config = dict(
    num_hidden_layers=15,
    num_key_value_heads=7,
    head_dim=64,
    attn_scale=0.125,
    extras=['capped logits'],
    init_std_down=0.00355,
    beta1=0.95,
    max_grad_norm=2.0,
    warmup_steps=337,
    batch_tokens=65536,
    max_seq_len=512,
)
Each number is 50 + 12 x the weight over its row's rms, rounded and kept within 0 to 99. Layers, rows and columns count from 0. The size before them is the row's rms in percent of the matrix's.

# layer 12 MLP up, 1024x448, rms 0.0416, rows 29-91, columns 336-447
106:52 32 41 60 44 46 52 53 58 59 44 56 70 41 55 57 61 62 56 38 40 43 64 57 55 46 60 56 58 59 43 49 48 47 51 48 40 38 63 45 52 35 49 47 51 45 63 50 59 36 41 44 47 52 45 51 65 52 40 47 59 72 25 42 46 41 27 41 58 53 57 43 73 44 50 38 51 47 76 25 34 45 42 41 62 53 55 49 37 62 60 34 40 44 60 59 64 43 46 69 73 26 45 45 36 38 53 53 57 46 43 51
100:43 63 52 40 66 57 38 47 27 46 47 45 50 31 43 68 55 82 56 45 41 72 52 51 46 53 53 76 74 52 52 17 79 43 49 62 65 64 52 30 61 57 58 70 34 45 69 43 25 58 66 38 45 43 46 57 51 46 53 68 52 48 57 43 46 48 54 56 71 60 64 64 42 70 38 42 59 56 66 55 79 65 61 67 59 41 60 44 59 60 45 51 59 52 62 59 42 59 62 39 30 56 75 55 25 40 56 64 62 44 56 54
098:43 50 50 54 45 58 48 53 61 56 48 61 51 68 56 34 70 77 54 47 40 47 61 47 42 57 54 50 62 67 31 54 64 33 68 62 57 51 29 52 39 71 46 61 31 53 50 34 42 48 49 38 37 60 56 46 45 49 18 55 50 47 44 59 38 56 31 44 63 47 51 63 43 69 36 45 82 68 32 39 65 56 60 47 54 47 60 52 39 30 39 43 57 74 40 63 64 43 49 40 49 64 49 77 55 48 33 50 67 65 61 35
105:48 54 37 66 47 61 44 24 41 39 53 43 30 42 38 53 34 66 45 41 42 44 52 46 51 69 47 35 44 30 28 55 58 49 52 55 69 68 44 50 43 51 51 53 36 53 30 43 49 65 53 41 45 47 63 76 70 44 36 44 59 39 51 34 63 61 51 59 65 71 58 55 62 56 41 58 51 36 71 46 50 39 50 59 52 38 60 46 47 70 42 43 60 80 58 58 30 51 60 53 51 45 42 38 57 19 44 62 46 74 35 60
105:53 79 41 50 40 54 42 55 38 33 63 32 40 41 67 76 38 32 47 63 29 52 39 66 52 32 47 64 44 43 47 62 48 52 55 45 47 60 50 55 33 31 44 44 39 50 43 54 57 56 71 29 41 31 69 70 69 44 48 69 72 76 50 42 52 45 45 42 43 50 56 52 35 35 50 30 57 27 48 56 38 54 56 23 59 48 38 39 51 49 63 30 39 54 13 50 60 32 34 64 62 54 65 22 44 45 54 64 43 47 64 70
097:62 42 63 63 62 82 30 48 57 48 47 45 43 54 40 33 46 61 39 48 48 44 65 33 47 38 45 41 29 52 67 67 51 73 58 58 35 58 58 70 27 48 59 52 45 50 58 64 57 33 51 58 56 37 42 51 53 42 34 44 39 52 31 48 36 47 42 42 46 32 40 49 62 53 27 40 77 37 51 37 55 45 54 46 71 32 40 39 19 36 48 44 46 54 47 72 55 59 42 68 40 69 80 59 17 53 57 41 42 43 51 32
098:50 38 75 54 46 41 50 55 66 37 46 47 57 50 65 67 66 25 48 32 60 44 63 54 51 50 56 48 44 35 38 53 58 39 40 46 32 47 59 31 60 49 57 52 62 68 39 58 35 64 65 65 70 62 53 44 60 60 34 71 51 44 59 68 58 43 60 50 42 53 50 56 41 34 71 44 43 48 38 50 44 44 56 55 64 51 28 45 51 35 52 69 53 33 43 46 49 50 43 47 63 57 34 47 44 28 52 61 37 57 63 68
101:53 54 49 54 34 42 45 48 39 69 39 48 59 72 69 41 40 61 61 37 42 59 41 61 44 25 68 35 81 61 63 35 51 44 48 50 21 48 52 45 32 61 61 58 62 51 62 48 77 50 05 55 30 42 56 68 54 56 40 55 55 53 30 37 19 31 38 67 62 55 75 57 32 52 60 67 57 69 44 40 69 45 39 48 39 33 41 79 66 54 42 45 58 49 67 82 28 41 55 72 46 52 58 49 59 57 43 55 47 39 42 77
110:59 38 61 61 37 24 31 58 39 25 52 45 46 62 50 50 46 41 61 44 49 62 31 70 44 49 54 34 46 48 72 65 32 24 40 21 56 42 47 49 34 48 50 57 65 67 66 50 50 46 38 47 36 43 54 35 53 40 67 52 54 56 57 69 45 56 48 26 58 40 58 43 61 40 37 42 65 49 34 52 53 62 30 43 51 66 60 63 46 61 36 57 60 30 42 84 50 50 42 51 54 35 38 52 41 81 46 60 30 46 48 53
097:57 58 68 49 55 56 73 57 77 38 52 50 50 50 58 39 54 41 65 34 65 38 47 66 63 46 49 59 52 45 42 59 53 66 47 47 50 48 53 64 89 66 64 36 67 21 54 59 36 24 58 63 36 47 69 33 69 46 56 45 61 54 48 48 43 58 53 48 85 76 60 62 34 46 47 60 58 56 33 37 42 63 47 52 55 64 42 66 57 55 52 54 39 56 51 61 68 33 49 69 35 73 53 48 54 48 52 45 57 39 53 64
101:64 77 27 65 39 74 50 41 73 28 55 34 44 67 46 50 39 59 41 57 43 64 49 46 65 45 61 39 51 58 35 76 62 64 38 45 60 46 49 50 33 65 47 43 51 50 32 72 59 28 77 51 64 32 54 30 40 45 44 70 71 52 67 55 59 50 65 47 42 54 28 38 49 33 48 50 40 65 33 51 44 55 41 45 78 42 38 42 56 58 53 56 53 63 44 72 49 48 72 78 59 36 61 59 49 52 75 61 63 62 60 70
099:57 48 55 48 46 68 72 37 31 73 41 72 44 52 31 32 64 42 30 62 59 62 49 66 42 43 47 48 31 38 46 32 44 52 59 43 81 54 42 44 46 61 52 71 47 41 61 29 52 68 57 42 41 45 46 73 70 49 49 79 63 58 35 42 46 46 47 45 61 39 27 64 50 33 58 68 41 59 59 59 60 53 37 84 66 62 49 22 55 41 62 51 71 56 41 57 48 31 40 57 73 62 39 57 78 37 52 31 59 50 67 37
098:55 63 44 60 42 34 66 62 46 66 56 73 27 42 41 46 68 50 54 55 43 46 50 72 46 37 75 28 56 44 48 56 41 66 61 62 54 48 29 50 64 56 40 63 42 59 34 42 40 46 51 27 38 40 58 56 69 61 56 53 54 50 45 70 51 31 41 52 48 48 32 60 31 45 51 45 78 40 50 36 71 74 70 62 38 47 32 53 52 51 68 51 80 51 46 45 72 36 53 73 46 78 45 50 63 54 56 30 69 57 72 64
104:44 59 58 66 53 44 66 35 57 37 44 22 50 32 24 61 54 37 59 47 29 67 64 53 69 47 45 48 40 62 56 67 60 44 53 51 40 29 72 45 36 64 53 67 53 53 45 52 65 68 34 47 44 63 57 52 35 55 39 61 52 47 56 28 62 56 54 38 43 40 51 51 62 60 54 42 50 60 71 40 50 35 48 24 60 49 65 59 47 49 66 63 40 28 69 43 58 64 42 46 36 35 17 61 53 39 31 42 57 36 39 54
100:48 44 54 65 43 34 39 34 37 34 41 50 53 49 60 50 50 36 48 65 66 39 67 50 41 59 44 45 52 22 56 48 69 46 53 55 70 63 45 44 49 57 40 45 73 60 48 37 46 56 45 62 50 48 62 34 49 52 73 40 25 52 44 39 67 28 38 51 47 60 47 41 62 40 41 63 42 44 45 47 46 65 59 53 65 60 53 39 54 53 56 61 48 50 58 53 41 47 53 64 64 58 44 53 49 43 53 75 49 66 68 57
097:54 48 42 51 45 43 58 56 68 56 64 70 59 62 58 31 27 74 52 46 67 42 58 50 47 48 53 55 40 37 37 49 42 41 46 65 67 42 46 23 50 37 44 48 78 46 49 52 37 60 56 47 57 69 55 43 52 75 32 51 58 50 51 56 66 55 25 43 35 52 75 70 54 27 41 55 28 49 50 54 26 68 32 46 60 46 49 49 36 38 55 42 33 57 49 58 51 48 46 57 59 42 54 56 56 57 49 65 44 53 48 69
101:30 51 27 46 55 75 34 35 35 29 41 44 42 45 56 64 57 83 46 55 53 42 48 41 39 55 66 56 39 55 49 46 00 66 63 36 38 44 44 53 32 61 67 50 61 35 61 47 44 26 43 49 44 46 95 54 49 64 48 31 31 47 60 27 56 50 35 61 33 24 45 58 34 46 51 51 46 45 76 64 57 50 64 28 54 39 50 59 56 46 53 25 40 80 42 55 30 61 45 43 59 56 55 39 49 36 67 74 32 40 39 55
098:15 42 53 65 49 46 74 62 45 59 44 42 54 52 51 46 56 53 52 68 55 42 60 41 33 54 60 61 32 35 41 45 56 34 53 65 55 48 23 41 59 57 48 60 60 60 36 68 41 77 67 34 54 53 37 38 62 43 40 41 51 59 35 45 43 50 58 75 73 41 46 59 66 44 38 46 57 43 76 52 49 50 43 30 39 44 59 53 31 63 63 45 48 49 58 30 55 43 60 52 45 42 27 25 38 42 62 44 41 54 46 60
101:52 56 53 58 55 60 46 50 43 48 58 37 49 61 50 62 46 50 31 70 64 53 58 63 47 33 31 51 34 50 33 36 39 67 50 44 50 49 42 25 34 53 56 46 59 57 50 49 75 55 69 42 55 50 44 48 57 48 39 53 50 42 61 59 63 47 23 47 62 54 37 47 28 53 55 48 53 74 45 64 48 52 60 56 41 48 40 57 72 50 55 70 59 30 48 53 36 61 53 58 49 56 39 22 47 32 41 46 41 59 40 66
099:52 33 41 35 48 33 59 46 53 83 55 45 33 29 53 40 51 41 47 58 36 71 61 55 57 48 42 44 60 44 35 45 66 40 52 48 46 65 59 49 38 62 30 66 24 55 63 68 53 75 61 52 40 59 49 58 37 45 27 79 53 49 55 63 56 75 45 16 54 57 37 29 12 52 28 45 46 51 53 55 43 44 48 62 42 50 48 51 62 57 72 50 44 52 41 50 52 57 52 50 61 55 56 54 34 52 58 52 65 50 50 63
093:51 56 52 41 60 41 63 66 34 80 46 51 58 36 40 47 65 38 72 44 71 54 50 50 45 61 65 47 58 53 45 46 23 38 57 63 45 42 58 58 34 53 49 55 39 72 52 48 47 57 61 60 48 40 22 78 46 32 61 53 29 55 75 62 73 32 53 40 50 61 40 56 52 51 47 52 60 71 49 45 67 52 67 40 34 44 45 47 48 40 72 71 54 65 52 47 53 46 34 35 54 52 49 69 55 56 64 47 37 39 53 25
105:47 47 43 74 60 52 52 52 40 37 38 42 47 36 33 52 60 48 39 67 43 18 46 55 55 28 39 40 40 41 41 65 57 69 59 56 58 25 58 58 63 40 45 46 53 57 44 59 49 57 50 55 54 46 66 51 33 45 55 56 44 43 45 68 31 55 37 46 54 73 38 55 40 30 37 43 73 63 55 69 62 51 55 57 46 60 47 59 38 64 64 76 47 42 41 54 71 54 74 53 42 93 54 72 42 50 63 48 51 46 37 58
099:42 48 59 26 48 60 37 28 65 76 55 42 42 53 49 64 63 58 32 45 36 68 32 34 61 40 45 46 51 53 44 58 69 67 55 41 42 45 57 35 34 52 60 39 50 52 51 55 44 50 44 48 52 37 85 36 57 74 45 27 31 37 61 52 63 55 48 43 66 57 45 62 59 48 53 60 72 62 64 62 59 34 49 25 32 45 63 52 43 57 54 62 42 24 68 44 94 46 37 49 37 41 57 28 40 54 36 54 63 55 44 53
100:57 40 44 58 43 35 55 16 44 36 50 19 41 38 47 21 54 48 46 49 56 54 32 50 50 38 60 62 36 42 54 78 67 34 46 36 33 49 53 39 43 66 22 40 45 62 55 33 55 33 59 57 40 41 41 51 59 46 36 54 47 56 37 54 45 28 30 46 42 26 64 53 42 41 42 41 38 59 64 51 35 43 39 30 42 78 34 62 66 48 54 57 47 59 62 72 48 61 53 54 45 67 53 49 55 61 46 61 35 57 64 57
101:57 33 64 40 55 61 73 57 47 59 41 29 29 61 49 42 55 53 56 27 59 27 52 52 35 36 47 72 63 54 29 49 47 39 46 47 54 43 35 47 50 31 61 36 45 36 39 30 60 56 50 46 53 46 61 27 56 52 59 65 66 44 43 46 32 67 43 30 28 61 39 79 53 58 45 59 47 26 41 39 58 46 58 46 55 39 40 44 46 37 60 68 45 52 66 43 52 52 54 47 61 69 50 64 63 60 46 38 53 12 46 48
095:56 80 63 65 53 48 49 66 51 62 58 48 75 56 46 65 49 47 40 35 52 43 40 51 17 55 39 56 69 45 42 50 48 55 41 52 53 58 32 48 29 52 44 32 52 51 35 65 54 54 47 73 43 60 76 53 46 36 66 49 40 53 65 72 47 42 46 47 66 52 50 50 52 49 69 54 48 43 31 40 20 61 52 45 49 45 27 49 49 58 59 74 50 44 42 53 42 51 37 50 48 54 67 70 36 56 63 47 59 31 63 58
095:46 50 64 42 43 39 46 32 48 70 43 25 57 50 47 40 56 39 55 83 50 27 74 41 74 68 59 50 73 35 38 50 45 40 41 56 48 51 51 38 27 43 54 51 44 50 26 49 61 18 57 45 37 52 59 62 53 54 39 52 63 55 48 65 28 44 59 58 39 50 65 59 35 46 70 54 46 49 46 83 46 49 38 52 23 47 58 44 49 40 34 50 57 57 40 56 50 57 29 60 44 41 10 51 50 51 59 44 64 61 68 40
106:46 50 43 37 55 50 58 48 64 46 48 63 49 63 69 50 44 45 64 34 39 63 53 52 29 77 49 62 44 40 25 47 50 50 35 37 43 47 43 53 56 47 37 46 47 68 58 62 44 53 31 62 54 46 51 54 41 25 39 58 65 71 50 75 61 39 70 36 38 57 42 45 64 41 55 57 61 54 56 30 56 23 30 33 65 65 34 54 30 45 66 50 49 48 33 44 60 41 63 55 45 52 26 58 52 54 58 34 63 60 58 36
104:70 48 60 37 60 34 57 36 47 44 34 38 57 61 54 41 44 35 48 48 57 53 53 40 45 30 57 53 53 30 55 33 61 50 46 53 52 53 77 42 63 45 36 43 43 49 40 40 64 47 38 25 29 59 59 81 51 63 12 40 45 54 39 50 42 59 46 41 39 36 53 63 55 45 52 87 31 63 47 64 59 58 35 53 58 71 50 67 51 61 35 71 69 27 44 60 51 40 59 41 35 71 38 48 37 57 63 58 40 52 64 44
098:27 56 50 62 55 36 50 33 40 43 43 31 39 37 51 40 52 57 51 45 59 63 40 57 46 55 52 57 59 42 31 61 26 47 41 50 58 48 52 64 55 69 49 69 54 71 57 53 48 63 55 64 40 45 39 27 65 39 37 50 50 51 57 56 63 39 23 58 44 52 38 53 52 50 51 61 66 56 43 27 61 61 68 38 34 54 41 51 55 54 55 58 63 56 49 42 45 61 43 58 41 49 61 65 37 43 57 52 54 42 53 67
098:21 36 29 43 41 44 62 21 76 43 53 52 73 53 72 42 33 59 50 72 54 59 51 66 58 56 58 50 60 37 61 45 49 21 38 44 45 30 25 49 32 43 40 39 37 72 68 38 39 38 42 43 61 49 65 66 27 41 56 39 70 49 51 32 55 39 49 46 76 53 69 67 38 44 72 48 31 49 33 33 49 56 35 54 45 58 53 33 45 65 58 50 39 41 45 42 51 57 24 50 63 49 55 42 54 55 67 54 62 50 54 46
098:47 53 42 53 60 56 68 54 32 47 53 49 43 64 58 42 46 20 67 27 63 41 13 56 58 67 64 30 48 42 32 43 61 54 53 57 54 65 56 63 67 24 70 58 44 43 53 50 49 15 48 47 48 59 36 46 51 67 46 29 39 41 43 62 52 25 68 79 41 64 42 43 34 48 77 57 41 51 48 45 50 51 66 62 35 56 36 34 34 53 52 48 59 39 59 50 39 49 30 56 37 48 49 39 50 66 66 55 47 53 56 52
098:64 79 59 52 51 62 33 54 66 53 70 34 54 44 42 30 51 56 48 55 47 48 41 37 51 42 77 34 16 47 59 40 53 79 38 56 52 67 53 55 40 38 62 55 55 44 36 61 56 34 36 52 53 79 42 43 40 57 51 56 47 41 43 59 39 64 54 70 34 52 70 40 53 52 41 44 42 31 69 59 27 51 61 52 53 40 60 44 60 43 53 56 48 39 65 55 32 46 26 31 55 51 59 69 53 53 43 57 68 38 68 59
113:55 66 30 53 39 56 49 44 52 41 22 39 57 38 54 39 55 50 44 72 50 41 35 34 47 51 71 59 42 52 47 47 79 77 59 57 57 53 40 75 65 55 21 49 49 54 70 11 64 22 53 38 61 77 44 44 49 59 43 35 39 48 36 47 26 67 59 38 38 64 54 65 48 23 45 59 56 74 52 48 64 49 56 49 51 50 47 59 44 51 45 47 25 38 39 53 51 54 67 46 27 76 17 69 34 66 41 60 46 81 61 31
102:38 33 37 28 49 49 51 44 57 46 79 67 63 62 70 47 55 58 47 42 54 71 41 56 45 52 57 52 72 60 52 32 73 65 48 49 68 52 34 48 11 35 51 53 59 33 55 53 61 46 46 36 44 59 42 63 62 62 32 36 51 33 40 37 71 51 35 61 52 56 41 49 36 57 42 44 52 43 50 44 48 39 67 33 66 34 59 71 59 53 51 32 39 30 72 44 45 53 38 55 49 36 41 32 61 46 43 33 25 89 45 47
099:34 58 84 69 59 45 45 43 42 50 51 50 53 79 57 47 56 40 36 60 57 50 51 47 62 53 62 59 63 52 45 59 54 58 56 38 42 47 62 58 18 23 60 29 49 54 43 38 46 46 79 64 30 39 55 71 23 22 53 37 53 39 43 55 64 47 77 60 62 46 52 33 49 54 69 46 44 50 41 58 49 45 56 55 54 51 49 51 43 39 55 50 59 47 51 55 35 73 43 46 53 58 42 56 41 69 25 38 51 39 32 64
096:47 53 73 35 68 57 50 33 50 49 32 51 57 29 62 76 29 25 57 60 57 46 64 76 55 40 42 37 55 54 64 62 61 64 60 31 35 33 65 38 54 50 37 66 46 51 40 56 29 79 39 61 43 45 63 41 25 60 35 43 54 31 60 61 46 43 27 62 51 60 59 51 57 51 41 40 70 43 58 48 56 52 31 33 61 59 77 51 51 38 52 64 63 23 50 48 55 51 27 47 43 54 58 36 54 61 55 65 54 39 32 47
104:64 50 42 48 72 56 51 52 39 33 44 74 62 66 47 13 41 32 53 46 40 57 52 48 59 40 33 48 67 44 63 35 49 57 48 61 51 53 47 57 53 43 51 82 51 43 58 32 49 52 45 38 33 56 31 56 42 54 58 35 40 55 53 30 39 50 49 34 36 32 46 25 28 62 59 63 57 73 42 59 60 38 66 49 54 37 42 40 61 39 51 48 67 61 34 55 39 62 75 62 29 56 48 44 55 83 43 52 64 43 49 43
100:27 53 55 57 92 59 55 53 43 53 44 64 54 61 70 65 51 48 64 72 35 56 47 41 57 47 53 49 46 52 53 62 58 72 48 56 48 60 58 60 55 23 47 44 31 64 73 67 44 61 52 49 52 48 47 47 45 47 62 60 48 45 54 53 49 54 44 47 68 58 28 59 79 60 59 65 42 37 43 37 65 44 54 51 45 58 46 38 34 48 47 43 63 68 36 33 81 57 53 26 64 46 53 21 61 54 54 32 77 64 50 39
096:47 57 59 43 51 68 53 70 42 51 43 60 65 60 47 44 65 54 55 62 63 40 55 41 48 33 52 40 40 57 70 41 35 59 54 60 40 63 59 21 60 57 47 64 42 53 53 53 34 22 32 38 45 43 73 49 58 64 32 61 59 56 30 37 33 48 57 51 42 83 49 55 67 52 54 40 45 47 50 48 49 38 46 41 73 44 62 54 47 40 46 51 68 76 34 33 61 45 45 46 33 60 52 57 59 69 42 64 71 55 52 30
098:45 51 45 58 47 65 55 45 47 61 67 60 33 52 39 32 55 25 59 50 61 41 37 48 44 65 61 51 19 34 66 48 57 51 43 46 76 72 41 79 35 45 51 61 53 41 55 65 58 53 46 62 42 44 50 85 45 59 52 37 46 54 61 43 67 49 49 71 40 54 77 43 53 45 44 60 50 47 67 64 18 51 22 53 75 68 52 52 52 32 35 60 32 62 61 60 65 60 42 58 34 63 42 48 53 36 53 28 47 55 30 43
104:48 60 40 55 70 35 41 38 41 52 46 37 49 47 63 53 52 66 41 59 59 58 74 33 26 40 42 04 31 44 56 41 36 57 48 43 54 66 65 30 60 27 63 51 53 41 51 43 71 60 56 70 34 45 43 59 53 55 28 64 47 56 31 52 48 43 36 32 53 67 66 56 73 65 37 28 49 56 55 53 54 54 62 49 63 40 56 48 32 71 42 39 48 50 50 45 42 27 39 26 41 49 41 40 45 45 63 53 49 41 57 52
099:44 34 65 60 50 65 57 44 60 51 46 43 60 75 57 58 74 46 55 54 76 69 21 40 43 62 45 53 30 53 47 53 20 66 53 34 58 49 34 60 56 55 60 39 51 43 73 42 40 48 53 21 80 83 48 52 76 54 55 55 65 70 50 46 55 25 56 35 57 65 50 48 53 47 45 32 49 39 53 49 43 64 79 61 55 42 32 38 40 31 45 58 44 34 38 56 65 20 60 54 67 49 46 47 60 36 68 53 46 45 61 50
102:62 63 46 45 42 40 43 40 48 42 37 66 37 45 43 50 76 41 54 43 42 58 41 51 53 62 55 63 62 24 42 29 55 52 58 59 41 55 44 65 58 72 47 47 63 40 46 54 42 61 30 55 28 64 19 47 47 40 49 31 52 52 51 60 58 56 12 42 52 39 39 31 56 48 65 52 37 49 37 60 71 37 57 64 55 68 58 48 32 34 73 39 48 37 33 40 67 47 71 32 42 47 37 54 63 37 31 43 38 43 49 51
104:55 43 58 42 52 32 70 58 60 40 58 59 55 54 68 51 48 61 51 46 64 60 48 36 46 54 52 53 38 67 44 46 24 34 54 49 45 56 50 40 56 60 64 48 62 69 38 64 61 72 35 32 45 64 44 43 71 64 39 27 34 59 49 52 50 62 34 35 55 55 53 50 58 59 50 31 36 42 32 36 36 45 60 61 46 68 49 59 40 32 34 63 64 73 52 65 62 51 44 39 53 42 53 49 66 35 64 33 48 29 27 29
099:45 50 46 38 57 39 35 36 69 52 50 59 59 50 46 52 70 51 48 58 38 70 53 70 57 64 40 55 49 42 52 49 47 31 44 59 47 49 39 61 62 40 50 41 41 56 58 37 67 44 50 26 42 51 39 51 37 51 51 56 65 38 51 52 59 68 50 45 50 33 65 50 66 55 41 43 42 55 57 47 40 37 49 42 65 42 36 54 34 68 46 48 50 54 57 39 67 30 55 59 44 38 24 31 59 49 37 59 62 34 68 66
098:67 56 43 39 47 67 34 59 46 59 59 45 34 31 50 48 46 60 63 46 45 36 45 18 36 54 44 58 49 69 57 54 38 47 46 37 67 49 51 51 68 40 51 81 64 60 55 42 74 46 62 60 61 54 40 54 46 59 55 37 66 40 61 49 47 41 44 48 54 34 61 53 56 56 60 46 35 55 56 64 46 69 46 64 44 46 61 41 20 51 64 33 44 60 54 66 70 57 50 44 68 60 31 49 46 17 44 34 61 33 45 33
094:55 29 48 61 49 58 55 79 53 50 37 59 66 20 27 56 47 53 51 40 58 40 57 74 52 45 56 48 46 39 49 42 53 37 45 50 55 53 29 64 57 60 63 56 26 43 52 60 68 35 38 64 59 48 45 47 49 49 60 54 33 47 42 58 58 44 56 32 51 50 44 63 47 54 57 46 57 49 42 41 49 48 63 47 44 51 36 55 35 56 48 72 35 54 39 45 54 63 40 72 52 50 56 58 45 49 76 53 51 65 56 65
096:44 58 29 60 37 58 36 57 56 52 41 43 67 51 61 44 51 36 62 64 53 44 62 47 51 45 60 33 51 36 42 62 31 63 32 60 39 43 41 45 58 65 52 44 43 52 40 57 42 51 50 43 89 32 57 38 67 61 44 62 55 62 63 55 56 43 49 48 61 79 78 44 50 53 67 44 60 51 41 22 65 44 34 38 34 62 30 60 59 55 41 47 46 46 54 43 43 72 53 53 59 79 40 45 43 38 47 48 52 64 63 37
105:40 47 20 57 60 56 54 47 46 53 58 64 53 61 59 58 43 36 46 76 53 56 48 47 51 72 56 45 47 53 65 41 58 60 49 63 49 58 46 41 68 55 37 41 60 69 49 47 59 67 39 42 21 48 66 54 27 55 61 46 79 31 63 55 54 71 59 35 51 66 64 49 57 71 55 51 60 46 63 53 49 55 48 49 45 40 37 30 49 55 62 33 45 39 48 41 43 76 63 53 35 61 47 67 70 44 42 60 41 35 42 38
097:58 63 15 25 58 36 44 34 65 46 61 41 33 43 37 46 66 53 50 40 47 39 54 50 47 56 55 55 62 50 33 68 37 45 55 52 42 16 42 46 50 39 68 66 55 67 51 53 70 69 48 51 43 50 47 59 49 35 49 50 61 45 40 48 57 65 53 36 39 56 63 35 70 72 60 78 49 25 58 46 44 48 38 60 63 23 56 57 48 62 71 49 39 51 69 42 63 45 63 67 42 54 44 57 56 47 66 56 51 37 47 59
107:51 51 44 73 39 49 44 75 78 58 39 42 71 57 49 48 50 48 61 57 47 47 52 38 54 67 44 43 42 41 56 52 53 50 48 49 52 57 49 42 42 57 47 43 74 26 43 38 71 33 41 54 43 43 46 30 26 77 48 51 58 39 69 60 38 44 49 56 15 41 36 53 59 67 33 28 40 50 41 56 21 44 77 42 52 43 45 41 60 32 39 51 35 25 78 64 73 23 60 52 55 53 14 60 37 29 61 57 51 62 60 36
097:55 66 29 50 48 59 61 40 39 53 34 46 66 64 63 64 59 51 58 64 40 45 43 73 41 18 61 21 45 54 62 34 67 47 45 47 42 21 22 52 60 45 52 43 49 34 62 43 62 37 42 41 37 51 30 65 36 56 54 52 60 54 59 65 56 33 35 53 40 32 66 66 48 49 42 43 52 55 55 55 58 54 44 28 37 47 62 54 51 63 52 51 36 27 46 99 55 57 68 39 35 37 45 57 31 51 62 44 48 83 54 62
104:58 43 40 47 39 54 49 65 74 48 39 65 50 42 47 33 53 49 61 50 58 56 33 75 40 39 46 49 62 34 63 47 48 27 39 50 72 38 37 44 66 73 39 56 55 54 47 42 60 63 50 41 56 72 41 42 49 35 44 51 55 43 41 64 67 71 69 42 47 37 57 30 61 47 34 43 53 42 39 61 48 48 52 43 68 46 43 42 56 57 51 62 46 47 64 63 06 42 49 59 47 46 45 41 41 56 62 50 63 45 46 64
102:51 68 47 46 64 62 61 66 56 64 63 42 55 42 52 45 54 70 64 45 65 49 64 42 47 58 32 61 45 69 54 69 46 54 51 33 82 48 48 67 56 19 56 36 42 69 45 42 56 34 47 57 15 37 55 32 34 64 40 44 48 37 42 62 58 57 70 33 57 37 51 48 54 30 63 40 45 68 67 44 53 57 31 63 67 61 70 37 49 59 59 68 55 58 25 54 55 56 54 55 54 45 45 51 51 64 28 54 49 37 69 68
102:87 44 59 31 55 78 38 31 71 48 69 46 38 51 54 62 42 45 51 60 38 55 58 45 49 24 58 53 46 61 41 66 59 47 48 34 44 49 57 61 50 35 55 32 44 46 39 34 56 47 37 64 47 40 56 39 41 50 50 43 43 58 34 32 43 57 59 25 66 44 52 48 42 44 63 43 49 54 29 56 43 61 65 56 76 49 44 55 53 50 50 41 39 67 71 45 55 21 58 46 35 67 50 51 61 34 47 63 42 61 30 37
101:55 61 48 46 56 26 64 42 35 61 65 44 48 59 67 57 36 43 49 50 48 69 61 48 60 39 39 57 36 56 42 29 87 41 52 39 51 40 57 32 50 46 47 46 49 58 42 59 51 48 60 49 78 33 59 38 30 41 47 50 54 55 55 44 70 57 45 51 55 56 57 74 62 52 35 51 62 73 51 71 43 65 34 39 72 43 50 43 72 49 62 47 43 27 54 23 51 27 40 49 55 33 45 45 49 43 60 33 41 57 35 53
098:58 59 57 38 63 65 57 31 53 58 42 58 32 30 32 47 55 64 41 45 45 60 73 20 64 46 57 41 46 42 62 65 39 34 62 57 54 37 49 59 46 51 69 50 58 58 51 45 37 43 54 45 63 64 54 31 45 56 37 64 66 37 64 64 51 56 44 38 27 70 48 49 58 67 48 55 40 23 62 37 58 67 40 44 72 42 54 55 22 55 46 57 46 37 40 61 68 50 40 46 41 40 47 56 28 49 45 56 51 54 26 42
096:56 42 59 50 26 44 33 33 42 50 55 52 52 34 45 69 29 45 29 37 37 77 49 56 62 52 51 63 44 41 60 64 47 51 51 52 44 60 45 52 55 68 52 55 40 61 22 43 37 50 35 48 38 62 31 47 57 52 59 18 30 39 33 45 52 61 61 63 63 13 54 49 50 45 51 47 51 61 33 54 52 41 46 77 75 51 38 57 60 48 46 62 20 34 61 35 47 60 46 54 56 39 58 46 75 69 59 53 49 56 53 54
098:60 56 44 48 39 50 34 43 44 50 44 56 41 51 38 37 49 43 45 35 65 54 64 59 31 45 73 42 58 38 44 51 45 41 32 56 47 44 31 74 62 51 49 43 34 43 33 64 62 75 80 48 31 62 52 41 40 41 63 50 45 42 70 67 82 32 66 51 61 26 35 39 46 55 51 32 44 40 41 43 43 37 48 64 29 57 49 46 54 88 46 50 58 37 44 52 52 43 51 44 69 40 49 53 39 52 53 48 60 55 53 54
102:43 71 45 47 56 33 58 57 46 58 52 50 68 51 49 53 56 49 41 43 69 69 67 43 50 48 34 52 38 62 43 58 71 50 63 60 48 60 62 37 51 62 51 58 62 58 31 42 64 71 31 56 40 68 55 58 58 31 22 60 65 44 50 51 42 32 74 68 36 40 34 47 72 42 60 56 61 44 22 63 63 62 47 48 53 51 48 44 47 54 52 53 49 77 07 22 41 64 56 39 64 66 47 59 66 54 62 37 61 58 50 37
097:47 30 31 37 37 66 57 34 47 46 58 49 59 36 45 46 41 66 54 33 40 61 34 56 37 61 53 65 40 56 50 42 73 62 46 42 51 58 53 56 63 64 26 27 56 46 56 45 52 54 56 38 43 74 35 43 53 63 62 67 28 54 63 69 46 36 66 37 50 41 37 69 56 38 31 26 59 53 55 52 42 43 55 52 24 60 61 57 57 44 53 36 72 47 53 56 59 47 74 49 15 35 38 37 38 28 68 45 31 53 58 39
103:42 67 42 66 52 60 47 31 36 73 67 49 49 49 53 45 43 39 66 46 64 58 35 48 56 55 62 45 50 31 50 55 47 35 51 60 44 41 39 55 44 63 50 67 53 62 43 47 47 50 64 50 44 37 38 30 45 33 59 44 42 24 34 50 30 53 43 31 60 40 28 47 54 63 24 58 59 56 41 50 30 46 60 36 52 65 33 48 48 45 48 41 53 50 55 66 55 57 51 36 51 41 41 66 68 25 69 32 48 32 47 56